python train.py --hidden_size=384 --norm_place="pre" --norm_eps=1e-05 --rope_theta=10900.0 --tie_word_embeddings=false --init_std_qkv=0.0344 --optimizer="adamw" --learning_rate=0.00168 --beta2=0.95 --batch_tokens=131072 --max_seq_len=384
Each number is 500 + 40 x the weight over its row's rms, rounded and kept within 0 to 999. Layers, rows and columns count from 0. Numbers have three digits each. The size before them is the row's rms in percent of the matrix's.

# layer 2 attention query, 384x384, rms 0.0732, rows 339-383, columns 0-127
097:520531539420541506577542572557501482519427499440496515507410401504502484466539470547533521498480504540475517476462441439408508480483500515465450475540524513479537588523541532528495426521553517554476537555467530466501531564445521522409528495484548525484498382462486580567572482444470569457460472511538496460549586528495518569551495545563597463549489488407513490435551533549524472493475
096:522586455499501488448484499465532430444479503520446581535436497533480487460502455464519506518492512584521511499522503482510502485472585495461433513565473499560502352493451534417543536506510457460477507449559496415519472437546508525570534498502488461447548469568508500473535442492411424518562508532550496445564491487500485599483564574545477559547526513483498499420482541495527483542526
087:515567484570514431480520494493457448471379560462486484542513535477455479443521485498566482413512550467483453540485486468451409453542529552456499540513473539509569526483554509506508452492498488527500514525523426477448497517529475497502450479473536509491462571540452525604480541492465516473462484466506493490529473571517573559517472527524544555533484489515475457478462518484588481531459
090:380479495505540465509448476424483570525484520539469486588485490519569563568501507567500476479445425504469467505437492525470481528524532568503477484488502476513437555601520477595515522445514514501505438492543534561518482519432487494509532557584496578570436459524513521414504459559489528531542511508484458517523497471531526445526564543433455472524464470525485524426488452450475494464539
087:597478516468560500510473482537586479525476520509516440481478472510492489530542542506501501536555457467490511547502475528514574494464473463499472479416535583488501512404356519485519507536402502492453460450469501469476538581497491494464476442426486540524462507515468440559499499404485557599502489523449552482504500524498486584462497497524475415461490495504465444522529518502494482505482
101:546525451502427486511554546516486512515557485521480526478506507515510485429499471402516496460519460511548580503476494496579452513541462538502537436482482519506506502552504459538516524492467502503568497548466529499508467465482540404465497442518536560543484502478567527474535453547508591461535502560596443517575509454480487539540510475582442541495504540533496482462472519491432528411484
091:512582566511489436525503465468428496552458490489544495469554528412530495495424552525501502502528479469538484560473497479442459477463503482453506529484497502431540519495476479455433502530493462561463560506523512500442415522561515533442438539513476602364475608511476560526482394536537568538508494433509515515539472499478497494487495466440474500495410519491523514445593514476544503482413
089:513415500484507456425500517558541526481475554541398559410456508459489600533544495456530457494512437441471426522542497548510615484481523535543505481491544493543466507534535497576503475514424448487519428485475456449478515531530465484495479473489561541535473471526525460419410424460406508558497476559440505490520500505468495487520515533501435440448478441485456434446490512522526503428557
098:519560454490472477518500533472581494443445554538469552435448525573575494452587444537505446438499424481533484507486544487513556510461548517458505483518514494533481500414422522482509539512556501468444485450511551420506524466517535475472596442512555515489477536537462493491569403434456458504519489594445441510579472466560471521527502570548541524499488512456497491499504559479476445459606
087:464560507484494517530562585533495471438572466475428488475527543496518498498379485463544571542475493596452580532464476516427473576510439469453501432466436444486435422511631532466523493509530571509554474463516572503513510495526542558468456474483440534473476507529484559543467506535482453520506486483567481572541509512481470499502479447483530579496540533456435472450411491488522522508510
085:544542442486461517533516498513520500454499519476553527505445538473507500511525516529524480502474486563441553508473526504535540524506492513486523397522497487471472407446460521519521456519518580524428477539481558457531415502468466424513462585492500525488537491521447433536494473482532522525550497438558438509497433522545516569467464490442482504426528557546534515548489540519497501474516
091:468471466566518428552496474474402495507432491511492521544566477520491489465440491500449481568460537468478522514495456479549474408485462436511449573483454561483496583521579485508508488503435485570548510559486468553431441497489493504439511529518485496521417449522499493492548509526523511527456509470580519536435409471475523568529480458499517428517481562474468420478569485489473488439500
085:553506567533499463491540517453556504543555510507583476530542489493480471541517474459533469472477462525560519511481479529521488487525503524496455473542507493468502486497494557474474600495468512489453502488475462440438549467477457443531455449482484408460467465475463456521489556508445606476482521541465505464417515537514536470564464563614455568469476503513491469547468505541479413527563
085:467499544509566533449451449507392539471551448546494505552565521560449524508519437451458541515531551463522457473534556522530436530517489500544524535459519507482523557484596477491499521539490523528472577511475502578493489501534512518518442417461583515443557461508501489543538501531561528496522520475574459512498493607538494444568427478454526492507509576544487541493524487502548511489418
161:465458477541503445530553481502429512516467509515545445519528507468484527517456508479477580593471524550508535458434500516425524467417511434468542510494474537497482479567490450534477483497531486542517556544485485503446473514504519520496583503485499529553517501384476519440418512607541545515420490513455523513434573462451473487490494503435467543502529466545458508535551535447538544521482
094:465454495440515579511497504533530480537576452494462453447487529458496492526475446504505479509505416520563478512519536517513590564486526472513571427477417469452493502546468528568544532537474524515480502423559494553491544550455502469465554539480582537567418535499515509518488580578492549604502480482442453493454472482498546427582507498524505461447518481504480512564530533506439438460569
085:518478509468492515501470520535425500462518438471537458460460481474508516478466516472509465437450508468531565574515486530570474498537491467512457514466506498474436454496555499504455541482535486515558547447529503536566530522512527492521511475499499561537531508511466553530481581610503568453435501486543488534484484530516487500463533431480503524495518558509462467452482531488550398563503
095:472468440462548494506510526489514555491464476499476518468474573459487472559401440522507490476513402500543533479524515501488371516534523441523639547452467549505541483489517563486457483506522538523464503544525524537401553534468458518535555483483554486508518540490468454522479563502512422507461525464459457540473507525490515433443551548545548519513508440534520457484580525481499542561482
086:485447466520488462492511493531499483452475568592482486489486444522444505527532445474510415533539522416524482491475568456552513456514520447513489571511463487531470502486535496453485525486575491557459535537463456517479525587491502507571552545523561482495523497453501518482474461467500474481512515515512468511535522465462456429491558553478498511486500512436465484501577501463460450518467
089:489471459521493508489440455491505463526512444528520480486522562428463544485406510541478503514518468512495471506550516536521452544573458490538514451498560489468528462558476460451515536468456527442513543510514477559536492492463452471517508543479547546510514496466530445552515555508483625503510473507553523484472489480509470505518504509538527441541489562511470443495483530422512582482460
090:477510479522487458499440483469461571505496458512490480444539379525417441585487500456481498546445455527601503479488481563531476564473444535530569478516553485516500510596492550486561569483507452524539464505441569544438475472537538583518410516584558567462534491543465473469528435584490496506469506515566501481498474421476595551501543494471406537471453505488485518444525522558494463542523
085:494532497489514429463667476484428553480459496578524560504417484409494505464517472520581496527430498506477443522509500530536467474530494523509531513453510499484480474483478564512487548519420515503494547533473442569481445471495451505491452521506410482518470464503479476479529497528516489497450488534512493514453464580563531462553515542484500479499489497466459412504438550532480415517534
091:460491488479536570577607468469412500527516437507522490507501470499409464545492502466534497518501491438517498500587521485477602504516491546470585464500455531460440557548486479484544418536432509529548504483466481486449474508527444488507466445545507465534566466524499491479532533558538482551510487469515492492540470539500475496533541519408478568476511558529544598491607539521501540435424
109:407469492428508486499462572537593534475528522492509519495505514562465570539506538492501446438520447447488505474592545507537542519492550536586530455471480480491453481440501500561484493467428566500579455471467418546529510508450530501491482521514500516578443497536516565508544507493495484543542479487547522538493524508489498471480516510542424556478521465429519501501446438579468453496586
089:520510534474478488449512480537540482451416471475501563455558496530499532468463568504433463505571504483462492512483503576472464515573498531501471501461468506472564572606490467497483484471457486468546500461525435529493491484441403489502484598481522472431457462439512480501472528482509530479513481432534532468494471517498460562531529444551581426519461522531502453422516475508508521517457
099:542505559460465514430512566574491500475512431422442516461512474523508423509578490494517583524482482483413481463521555456591484528527511516458435600467411511540509566511506509507527521507497497523508462476555473545493544536543545504474480473464435454491488527584516615565458531548510525535580515454594535477564482508437532536533535496537526518532500522468458461419474486598483471502486
089:550541516567557484502452489512576497447496457524501528544495540518531485534462513470525552473482511549547520476519475578502444477515458506500502564480440521420547509432498497435485542521452440585543518465466502476506519500505506503487438452509501495456509494547499487500480395459556526458473474444506483520480495585492453426412497429462541546534471492459466494443516510483503508530526
199:476508495618534428531492462495441499577482494560531454503510484528470514489489518495501537542506551495456483482441458542504487427453475485451506562467526518530550540493493415432490491497528504487491527538480483481439435507502531526488547490502518510536506509392492484417464485529570468474431480470454506552473498503481491493523468506422512514491448444573512541500606512424541531491448
101:518593526600482479513470534447563463523468523421527541408495503564489473516522466498549492434499554499473468508404453543468481483567531542475449549512529478497522530488530548518468457511514505494491552471533435471436474458566504560531521480447430501482478585488499458478531509462479436518478482526465639439420536550531507499548431503503526487481491451483552492551520501481528435537517
086:513502407478436479470430587492550519453503581470568455517499436518507479524564470519520500418524478463485541521463553539508480511526510510526534477440457541456403487465509534499518486476516470482471421426459451520471560542480496527541465506493540494552441454548505450472469546508451508530532465545461469507591455483541527587501498503563520459424501517412479521504486438458542536529551
094:420431519541531511539456469480474473583570431548541437557507493483485509486442505483501508492501542489534530512529450507452487501513409557529522473440565535449556564582522470465473482515403536488525509512484505540491445545479478416484402553507448563512553497485485435529483535568539489481433451492479503473432559560566532428528450446427513537527525513575542506504569459485506595518478
094:545498413464480489523556490561495547517555525493535439494489500516423589539462461454512440457498437462541506544566447520515493429520438417547530444494479534504500511524527522546448501486493504466462534514498451544451503512554435566465524521490513415384477595461466446575538548477518423516492532491512489541439404552469520458515468468543515512486475526498496500494515508486493519512494
095:499503511541562415483479503553437497558507507548494443503496461463472517434541566484493554436544547528515398453536449530527486457468463540507442569423504493560505517530492462501571479493445473499502494457481523516479495499514503483501504526456488474498483486514559531450418516514519474527569487483487569503499531493526543434511478523430566518524466460460522498469593458501508545519453
089:487465497397508524504500497511536498470454429485456591520469494465524441491500437514486505499526503532417509494485528449583504565441593469521488508464477482498504468473469496506470536455504514415453461496492483478556545478517537509554530481470548445500492507552510519490490530395525492472567515508544434515542490560449498474500490509476500496438508515540461451514398593508434415510531
087:510454513517521538511540460493425535501452441530546482578558557555414528483461500484500482510489504468529521480532518529407458443443460567531525509496482506528461589568512487456534453501463522469436488528507485508514445483445476438493510564460481535549521502472462416496488489591508554450506472498430544485551536524531495426555475521491562427462463530480458476558526442493512582520416
128:511498531579498432482429452486462495605528475508600433532555473479514526526458572498527591541463597454493483525436460522457505441465429531450465510499548485476545514520469418473455529521480478499448508499526539473482472518552561515496443511524434513471478448441532467448423517548585549453489481487484549523494529476466501479486488437461519491522451459579554533537519448457536505516526
094:488544495551491469487482472457505533504532486496575458510515455490520545525483509515524548471441497425419438522435490442524462520621444536490418501540493475576556449495551525493444569531554515450483510569492517586547521530518520528591420484424557506569508539453475541430480559520534526511512462484515452501529541467511567440501476515467525524516552512489534558617507436425518551458518
095:494547525482473505537497552435557513515559470491503495473490502505489422423529514527451456432559486458548397459496534512431535529534522550538474494515499389512507527424487500466509489480470538439542465493449543482546460461467521535473546532503535554565512508579482502473536548465489529472532518509503493463499519522548415557509518557494477522457548545563512523458516476477493494456450
157:534491535394463514500553526524477511447551502435450524577452449523489474496490500472429530438519506473508510445555511462520514534549513502458457536562463445514452545520556578530559504475506466525594484545499473569520527449479454512492482535486514433504501491541498557532536546483441527527621563426589490479547476530478514477480509504556483516492563493477478432475459493541446486516455
082:473479503462508512524493482586539501481588510520460522454492537597480487497500493496492515513468511477520492495464558463509532526404563542506450480514413488514426444471505468499543447504540490516496492493547550422509520465510534414490485400499474460516526467501487485517530461424481505549600549477510526489527460490521503502486472493530459466416516479437460503504511496532441456472568
100:467527483516494422526565486484464520485479543526483524531523550495478450453573455469494542572514475477492443552501514489489504474404487505492546554509531525550497528528472497451472458480424478497451471516524509460469494465534544458438534450493483543471520537490483486428554460478484386419520477519422514512516536443481470477525529557522466516475447491548496454506494508533492481462515
116:447548471560486452581509456439456477546502473489572455478502507490454488514518531490527504530462560475472554502460479515488468493455480498439554592487523535490517561545501471506491512494526505567456492500481536455446471536526500498561518490503498508462540499392533467489461472535604525456443493523466522575516568464448410539463501469433553502503459535495537568517581485420542510496454
089:463447560525483503474523433523479463530538448470524449508510528440436498492440543455495517499516504463511491439589484533451463464603495534570549495521522493504490564558516439392485465493479524462553525523530478507536414514504474461557424532493518525487540492524562488536515587556548445474511485454580468504449462518581482499548535424390583500493493532571529532530525464401490551509435
095:415510563541564536557532542425533447544453485536569510456559531453462487458555489490472470490533483409533443482452443576493509494489422508540603546433484551483528556524542500515459493485519528535490471499567476529472547527489516542410454495495529577526466568527507471536510511460479561477501447475474480508514525601557527457506468496423555528474540478510483508465475467540524479479540
096:546405592437494564467563499512438486478483449482477497560531470482469452499470502449463562503471551481487546544515477473473495465506483507488526518524445500465485514481479502514537518481508477531553472506546492520568488478502505450477462499575509440454513461565473565570524594514514546506537516443587594475566454551464528510517594501472542468489532549470457435462430492514414448486503
# layer 2 attention key, 384x384, rms 0.0669, rows 339-383, columns 0-127
098:484523459459490490462483502508558511472558516528480519485520588519554477567532526430472538440523506504519529477530528539429511516492530433524485522517491464464486418444561486525524497516413498487520439510440565544510494521470457459493463538472435524500600420457520532492550480510532500534554512582519538512486520445500489492445489508405429495507528508495475495472464510530484533524525
100:502493450433437425507522471497477541465478469499455453550445518537494526467535509508455455483473461525522550470545558473442481494463536499548466456465508400524474545444485526434593513481492463506537491524557509527552562468431438481532487495438525491535492520518427494449516605390498517490547537497449554587500494489518578493468457530473532500523527521560441428465525514529405426536545
088:479442513541540449528443554542526548499493541553477504490560473454511474485497539549523536528516509491431449478463500566502550536535485496543484493461537530551483443484446431512460520462457503538467451482475520523475547576562607508536477559479470544484538443485574491455483513510576553486529481511511515507535497595464471486513514404484449562441464440524551500452514536511418509555531
095:535457471457494533543496457539470484429462441534469458512462531485528536514529490484443492508548500487442475484551550419546515495457476514499527519546514463542481462474536584452477509501427489450485449538495474451492455470492518520481538462358516502510553490462499474529538542470486534539539490560450536451459486430513490553477481497574476455454459563526508468529499466494497528455502
093:464504492487465460479489657488486468487522581477449492499507502517580470449481497466546484481511485513498468501525576546473566533535597512461490470545503439538509390518522530512442533496573566596571533539512553501504418490454505497525529456550535480484463486434472478544509476454512523524549507489523486517497465480562442471524583494466542474478525440483477485444475526540585528470461
093:464425432445565524461482495588441551507397522469481505476562496454564457522523546546416467506517460555496512490485498436563503481459519525513468518528531439542490550398500529540546524496537556515497505498557524547523477512441450475493452545516549461453474467495509504496476510460506492447473540526450571531539444544482511500472516507445436461566564531472456407406582481515525488480497
097:534513607584513490402450559544502501543513576499555473511523534572454474517561511481498565579463585439479467516433442540569504560527527513470516415502470540452500423468456440513563543486499533458517484430496481496450541512480472433496537533481507506492490501529502504485455546548531493471486466459553477552450576502520506473516474512513499487481495410529537567510427474503562475474481
104:440497560532476484479520514533585512452516504489489459507465513495484524464481544508459472526489508540456557548488555538526456538558479510483518564556454473528485444457505555538488528552534487492472491492473593534530404513404461575530505482458542502510465484413501542558568534484469496467448517518509560574553467453516560549531501440549564441534514451391537522468500433485510489534447
117:438527510446479542468474482514493546481491447467528474534527556568538508496534492430498438456458445509452571554551486468497498594494477540579483515540543483506530504470513570500504532529438447460465447453436535496578503497466445465471444454438408525535555490587438521522512513460474502516534504503477504539534525518544555552451511521497508399500568509500486485445471454550550450478509
089:544445585477533509475513464458489480493481468523519548474462415496469564561488499451455452464508524488501464450478517455521528449489533547569513551499518378459524532520469484520517442538477509441530498498501480514552470429485498467499542507478438480505579570496462405509494555464475466440506494487487485444512465479502462443400564510474490456534550521550466587486558481515460495514476
089:466514481504468460468424490439504491500487468519416501505461427420579511462477476486482470497480505452504443480522518462492478538541430493553505451471488436509550480469512546473514531539509483535515472518560551520551533516572500517413537478550477482407529548521527499485518496445488439371556503510468549433605496515499531538453596537425527442513478451514519495441544469476484473490451
096:551485478517509532524546509483482542465519471517599462444498462477453462560473527570470557534505577498535464486463416552480480509559467485492455522535526512433488420469513497488544461471519467521516563467464460529471524486465495439617486495513550565469499423467481540496445562543523525507446508544508421498452543498486459504453470527504539496477581459487527535538463480482518519510535
087:497462504513479499554499492485550427508503519502431503505586521510495519549437447545522508477520524465411542510464508467443635519537528530496513518461504543506506522517462493505498529459504528585523471488495486519468507516520510562493516544503503479519421478521526576573446480539555551576458493485438476469479343479523459533531492439510524461519468412451507500507564517442529534468502
087:461524501502521432552461549509502444550495507486524530460461506495593502457504496551499542516514541500501466454462497545489517470500478478454506500538467564483505474561492468456503465471480548516427511477549471478471498507519502460508534478439537558514596513514549444486551511474604521465493493540533493488508576505436543511389558493516502492461521498589560557598540508475544567524508
074:480543499569439516434474545443459513540486420569544556507477553476471491480470476540493494478458458529474567570532489450505463554511506527508477469537523449516538560468477520512518440583503523450449525508495541490554540465506471473409481565502479551476500510460467534520497475564488450502397512531468531505500506412494423466489510530544496425627447545496508538513469441504508562453478
085:565549512525459520478564484457511554494492498457479520510456494538546459467495454485558507418475538460449493514512492551473552495514503542478426522530524525503453489500455522445519423506461454561500495508478527483479479391492517514499439540478525458489492501462418452544476478494483500493499496565479553564494524521519471508467491572559521502500529616546460499502516515536523488412494
094:509503532534425521437580533446485569495517409493483543501556491391540491508531492466477524518503446507502502470502477477447558488425516470517481464519527522473494576560487492483508434460461454529532517488555501507507536464393511539461516469434506510391541516498495455511527514459468531523541556479577526486519487501428503501467471519533515420512535503512439448526502533502531517440427
092:537620548535463544515518511517459500437497494517486480444557491475516433521508527516503499445502564445510446489528478413490553524513445485531520426565466427559503485599512479534555514450442489444430523488563388526470478512541471521549481475493422459501498462509547599520432600574512509589503531512449480443424439505580452486517435492535527479503503503434470574559441510560518467450535
086:500485484464461498558501541476549520490478458474562558437468510522477459474498475484473549473436470481510525529480457486504481538537512506508484517450501543485555492532537508503464436559465443479502536518557534521505519485483431500494473446465451501474442434503594571534469481529460527578479484472483433483539527539506543615513364489586547504547538484499527527532360445556558495494488
085:502472425504480557543552486464454533454458509423557372536423440569529453566531480488498525504464549502547474466470489568533518515565498532488461506522408482526467442468528493594477512523621485568544545476527533478507474504538489545447578512464508446444451533546462523495480446507507498527475511460499520482492548507530516475471514516472553502471541487486516544528512524566564399498641
092:503499535531535549570546478486538456486556522514524427479504513443505559523458439574483551528474501535451517460581548494469458479531492485517495424513518504554512435389537481476487479529523578466511484561478490488561523490489487456517531466445518534547475474577463513528518514527408486498509504480457535527462446571509414454504460509551490504459517514551527459567452509422514519482483
087:525463460522485492536463525531548535482539478472535484468505518464569515532537486443482422471508432480526528510580464446478485485519503412523488514522536545537446538524577530492521446516463466577529525437506457529503526399502573503482586515434500465503564443441536494541527457521486464553497546518502515466458512482400444546476561514527516518574542492428546539504557514501527436507442
098:482474477529479470518475471487454490485497467508477544518484537411576472515486404482474550446480632487471519499516492470548478525425490485532470573537484459508493549473499520452501470436478479536495532511446507502559445520484533502440513480480561467480458545478508439444540498529471461486502510519476583495437482530555476467487495526455493409477525475473513456456511550476427496452458
106:501482480515501534473489446516470531476452484510424504523493591503518481400600523483485454524532452507458498529540499360440585469457540492511550503471538495598560473526491517466509523479517441540494500584530485501485446434530469523479508482456497486428574556487577496546522484451506500427493540576384544448474480483510431512504475571537480518490561541549528481411468545459478520468394
094:509497531564515485532486588512508420523497556486507465513521502490506472557471547504539510555521504488490478503406498474570522481442489497471443480454456532528486504462476454518452590491592443564470564542451401474451493495526525528517592497533522502455454486451518499456425480560531494478485458538502493446544547527462469428530463457488539509510475460404512497517540512454525489487529
082:538495552458527476532540477542491466523516519447493492497463476522519563444458556415533474456485506509505450529529529464471546481494550528461487439495540520489516497492494527392492518490468517457484548452460497475539417490453444520527521513480479529486520391437574477442536518444497557532427526527493462532529494447554571412462411557456544470446563488507516474445521566461462468559492
087:524513515508477564447532508489547482500510505472516518509587471444480458466474487549455536578478481528470546475451413506527486535479509430443516545501495504481513526556540453493535436477494529529476559448529423531499557437522513472510546476492544532515517473513520480526520552534504411481528483463528514471508505415438473555481517512510497518464515495431526499452415474488563534519495
076:468510498535512494496446523528491470524460480601568523473499524492495505507475441475472538496449530519530546570546527520515431520466434536576488502547510552441534571522549455560441487612491477501491507492603491495542508522429536429520426479512452539517570520497520475455521455505486458568387446523405506478514551479476527515523383489502505447555495542550547547552530488479562558526507
097:497454582505492455512479474507471540513528520612475502570543494393540558503502601520461458481553512488490498478497526499555515529457508490485534510482520465517466507567481536513467530462440548497428478508446478517425498490528576494526519546556611506540490513475475495414391486510537555497456444443478446493577454518510489494480502428505477539488402491499544565465581537464495495492513
090:497535556479519432545544585544490518468469579519454466470488506538539513469493534503491495439458536470418505500536521520526526501499473517473483492563547426557509410455558529562521462425490499569481538501516495485488434604518514517552523468432555533484510542482522521514515486537518508531455461513592459544487469525553456537524588477440529495558482455508507541513545486464468475466555
099:490444479552495516461508515495511454506471526477488532475537529492551433491515522506527486524546547477527429464450518523477480450551473493476543512501482561472473465521422416517418454438499530526520486519546564440481521466572554528494550554500531499450493528530516479465498478594571507494519471533499500506514465540429493530540515472487515549439434515473587582565556519470432506478550
088:508521481531497530472482565493470531492481494465443510531500489472521510439554557504512532462505471473522537494498518423485466548535536502473401559573520469446456555484474511491492503549447432449434460454480481444511469497467550537530514561510510580533509457560435460528466528562517602501507533438525493486514501525533542520549590526410506489531527461429483575523453495522557411516453
089:451486509545483417425457544513536459497435547508525543456525536565508521430512508507539438531450533565462551507455540521468401497474539522464501526528544556524472494505544431526491502509547553409542498558470510472491466533487550481515501593491592514501505447487522489462539474487538543471452440532484558599492542489511528617468500463421496550497456452522542558504506567483490505547520
093:530548463482456482552504516540526523475495427440472486487404409483479517490500501464522503460503453512543546516537512507491491495471471476541475459574479516491463471503565534476514555519507444493495513485517486422511464449464486515504557472536500492589452565563487510524588515545517534467517537529511498515488483461526558406487480478492514554487499462497407423484457493600488460518458
086:580496496486466581574477565513459429552466533543499488449408534528494500555506431476550503442529505436491456467444508494627560474538583578484525493486455521515478503556467502490499489531558449479478539504455485447468460536554574482486477515548537462453455493507445523491510589530599525492488491527456494591515541501474486479463442530462414524466438462512532559525549495497481508414495
112:534467509521580560528517534514508445496479551546470439462579478429496515536498568601507495549528486481498462528504519514469449470468557459449512442501464559488486510538445451499495505471519560534523550503579493520458556553534556456536491510549541494532504482497457523491459445557550481492518484544524480533479551461476384457546516511547522567492432550513489426490534527492495502477538
097:478531500525516513586576485536473460528443545546500508403506497545477448503454576522505492538464481549489455525547458585465562513476441544529572493451479540441473446542495436558505445494414547533489505507531520442440515535513492469454508553571447473420442505541518519492494432493545515492475463498493485509506482493517497576519451507554561578514477571505531445490517452474489544482528
090:492531503433541500558468551518448528491509486409552557578418535572481443460519472472476479458532471485415546482419533474538475500412517521503545538434492522502516573487505510491558507436543493520490502462430519507447444503476448503544497442466490505506532514431554467457440433407417526496593532495447547557445466465515563438467519523511421483485535570484520479510475441469530586508503
092:540433499486499389500507487526526469528529514488461517511486464400481476503416431532504565508455552547534488468493447475518501461483542425493446477507460504512501550537459494482488524470532528447536501587472446506484518492538517511497489528568553497439495463466522459475394540488585522509539569492514461507500515570488461434485487509467445569511499490521437485467491554461470470504483
097:495506467444442436584470560538541520492457502436456514505458490458535496472552505495443410460494436527464527534536483416513475562561538520464508478493529529529541493493404513460522502542480458441501483571519480509537545464472493483418516454511459481529496501488565551527516538506537506547502532472527460483521522438460453561454525540573574479563504599532431526485461497539502461478419
090:414529496496591559521465516524492457465483446542550397490472478473487543533492478491543484431468458533461475504529489495523410529554518527497489506546565495486493557451535477496484569489547455499506452461500537525525443571479464403450443422459487558608526530498493481520460496468504404506503478455483444541496584478464478438404459516537537478485564481442537489440475475503486481577426
098:494480533501534513515424542559517515537492487545592510483510498504520583584481453495512561517416552459522520478446490544515423463541494471532488471466530549466490495480456474519424488496465516479486562453521507496496548595533571411456486516528557525550474494482525481488549523588498446489428456519510464458487530521486491502524444467441428486543450450516545561580498471460528533427508
096:524486494536461499545415524543526457554532537475513510534442504517486465439466517512549484513537499526541442429466472550551481498448502475426492499476492529498468504547472476528470493482559521507455528528527567437410510494624545557513526442529518470422509515501515407434540520498508556461484495452539558523443443600426533502539495496489476538442511521555527593515514556492425462517456
096:532503572554550519507530399428499479545450442522471498525468452490526547579498492491557495521501552552452446553470426534537533487594431507522534527456485474464538452530502470450450518519542495494452506525493522507425409477540481508477482468529484461509541508523508460512459483496522467455478474481453560437473571494508501521503533512465451483500478483493583523497528519379525615429427
088:523488459485447461544532477534521450509472508504506536492515513462541512549438473495487478528462513518542455442502464466534455544468550477497418525432488475519524531470488473461484524418575465512501579548460429476482515460548471493514409541470518432504550505473509479437498428505515449469574519500478458412532525429473464389506488542508492561458554458462442393471515547467485471478501
# layer 2 attention value, 384x384, rms 0.0507, rows 320-329, columns 0-127
089:559499509482480465489553556498551452512504452459507483563536435473500534506478453525506452517523523495440581469445512512460431559540497551565538484585489468504547543451482535472511474475527478567427512505475449452548463548508546477563469529522488513480465489405592455546445426436488491446523446524550524448487513503556527474481532470424545474574483395567566499493499533466548526476514
091:476525499458525613569489489574498491519508508492480563492521552517486468496516521507513528465496484438519455490463468464427544537497451488462541509393493453531456500535498469503439445497481494519535537542552497518496502491583558491463492560462587504488499492515470542488570499537506487498500518489532432447510473559459513492501462438502587527432533542495477479583526545496584529510446
089:501489529492495477481535540409483443474469400539480513479502476493495502510486534538462503532437527564538568381526451463480436536479519503533475475460489502493446538526472487497510430544550572526460530565531490498484464465471503541530506576427535506607576583445448496408500509500550551502473497403471471432540525480500503497494482544478506536582517558553543533477508479484471496480459
086:566576499481508495587540561428558549502525541519461444533437557477575450500495561550515404540497486513562573547528493532509432498561443515514540500497488525507474497442483522456495523475533534558522453481456527470516435483422495556459536606524473530557488525488484506448514454488462527454432466537473496521489540543553461533488534553537549594580503490506501510531481524517373512555556
094:493494486554537521513443475566540532528515520510511497498443506441484494552494539507451479545513541463496565387508444476522549461527487441510478497498520519574476502502481462515460486555454488547583471526458447551553518467437425489454571481482527494512509551515488542423485475555502456506470565531468509504504474442507530492465508536486427501478490513493461463490531496545432434577511
088:467468544482525549539526528557596527480506590464457476576501565507427492502416469471526470492502464428438549501463549502517558471542500574566496563538503499487557562451493533541519548486551515425515509515473513442552487489477513501493456520503501457546472543513486513508480491476551464483492456499458550537521521395558451567532530451538534473501500477482517509472586514455451516553484
091:497471532451447499466487499496454483537494587453495473520564568474458468498543547479469489455521559477466441487521489496491452466482491583513496471540507557539466560431519466491432491499517529450542465444494463515517494574508465444467433448475495455529570432493576543551510407536448436497482517500522451471551487455540509496436560454536511500492476542538545530438499473479490491500510
087:494614571486493588480483496442490550554531443526538549524474528507491491483463533512562498530504518496494473454433478468454496494549513524500509532517481492508536466477496525514516411515420556543505473482501521547522449495484485499577463539498420464514615537439501568456487495559510483474527456543515465456438491482558503468473561437505470493472524545536453483520485501490498535452539
097:456536479485525476506542489501453508496497459545485552542497447596418508456551504476531531490495524500490497477571491472459508521415524486523484560498561530500501433503474510467515502478490548546478513555390424441474463473522527506563514543547515525510501518465456418432470435547507525456453459493482489480498486464526526439496476473546466500464454455515462482479527565506481514529484
090:557516540491496516508500569452533497481519478501469483536497543491516430503477570507490420487501497480537563517578504512559475491563529623509493410552472556521493518491467492568450464498466514520455525512565563558514506491507557510539521543493488507507479505554542555492546577405516491533511466497533549515521549537547515519504578489518472485572499466553531510481465490473543534441513
# layer 2 attention output (transposed), 384x384, rms 0.0476, rows 320-328, columns 0-127
088:456524532493491455458480452525496544514477521517473505565516597441508508481502520508467438570556554457445380447570457439576476441515512458539488511488491482520524416559500535473591498460499478476524530565477405519446498483555496543475543550544471519469553490483591499492496483549540494487493446521516460494472561510414511547500419536533439507465452561466565532418503488523505504511530
094:532442572431496524535462544449568489496523467438484444434479495528453480506497513546530466518432567581501499528530512514455557542524501523508515466459432506478551434525478501526456563519449539561483548370470537542503472447539451573549541520476460543528464514587443541482479506400395531506580498478469562509455418445481514505444513441513493514546517463442508460506491474534448456522527
095:479465439487505602480474554480497457460556502486525523490501514490571492455532451482570486531527463532488492461536532479490500531482480529481483459472515546456470544507454424513518535478503482459511527559518596481447507521486493553478488486509464498558426399438510468525401434484480461459471343496440482567630566504469555544568500553571503517449482495488461513512480491504408508545525
088:550512549453484479534496437474523550461521459494511476530422486497550540529515476484435519534555428548460539482483505517526504419447563519582505509503487488473498513520549467527457491527550523548522521467501532464548500552536531398491547483527534454549524462448540498443538498498493485455497488597491483512499500529530451449540475581499548472506506499515471512471517515466549433465482
104:532470436487536508572423548514538504485603543495545508416469505557501507478517517519504540481532450516462466415491500439470590538465523567529499402505467547443486513492493434487445499501496477463471490528509607414462531532464585447476474443523484483542537482455493494546387507442454473549543423485513532493547474449513493474481542538544569520416552577460452509512541451564511474483553
089:537458535500518482486470469527540508450441593480562489502470460461502511521438529487473520549525497424456498448566474504506487543525516512631421544481569457398530532486545470446519510492509496483510538496483441466500556500507473446517505490492514453533545505437542555546497572509531396496494735483505464474461528483479439448480493489481517504436505557530470546420588502546520513451429
092:489471557466483447472492475536510480518505528528569538440487509476500484503492510424540450581552521427499453513581471513499524535619416494487473471545482508441511533581540473488494476531537457518515544483496465561523490493513548530497511558621549510504562479482460487567516480549602500494513565481456496545494474416521532444526406458491561547504521513560476489512563465534483535488454
086:524540542529484440456460550535451521512548476548515494461484503508486518421540461529492466550491495597510481518517477454464508459548541522443542514495477430529470535432489490499474462486485476495514476483496505467413528564469472509488500491495481488522444499614456506440560448467510532539478555545494480492540436531480457580519514535523468477537459550445539489515498468430469517517463
102:503491583498513529468497569563443487537483529519483483574495560451445540443529537476529525470480439538502523436534536448423553505545477561494590507431485517483496559529441577538542511496459479451483438622430437552500477513475518483513487435540523524441500504491409483527532416480510530514481472520434489469474483556503491471531569565486492544479497527527533437500478488456472505483524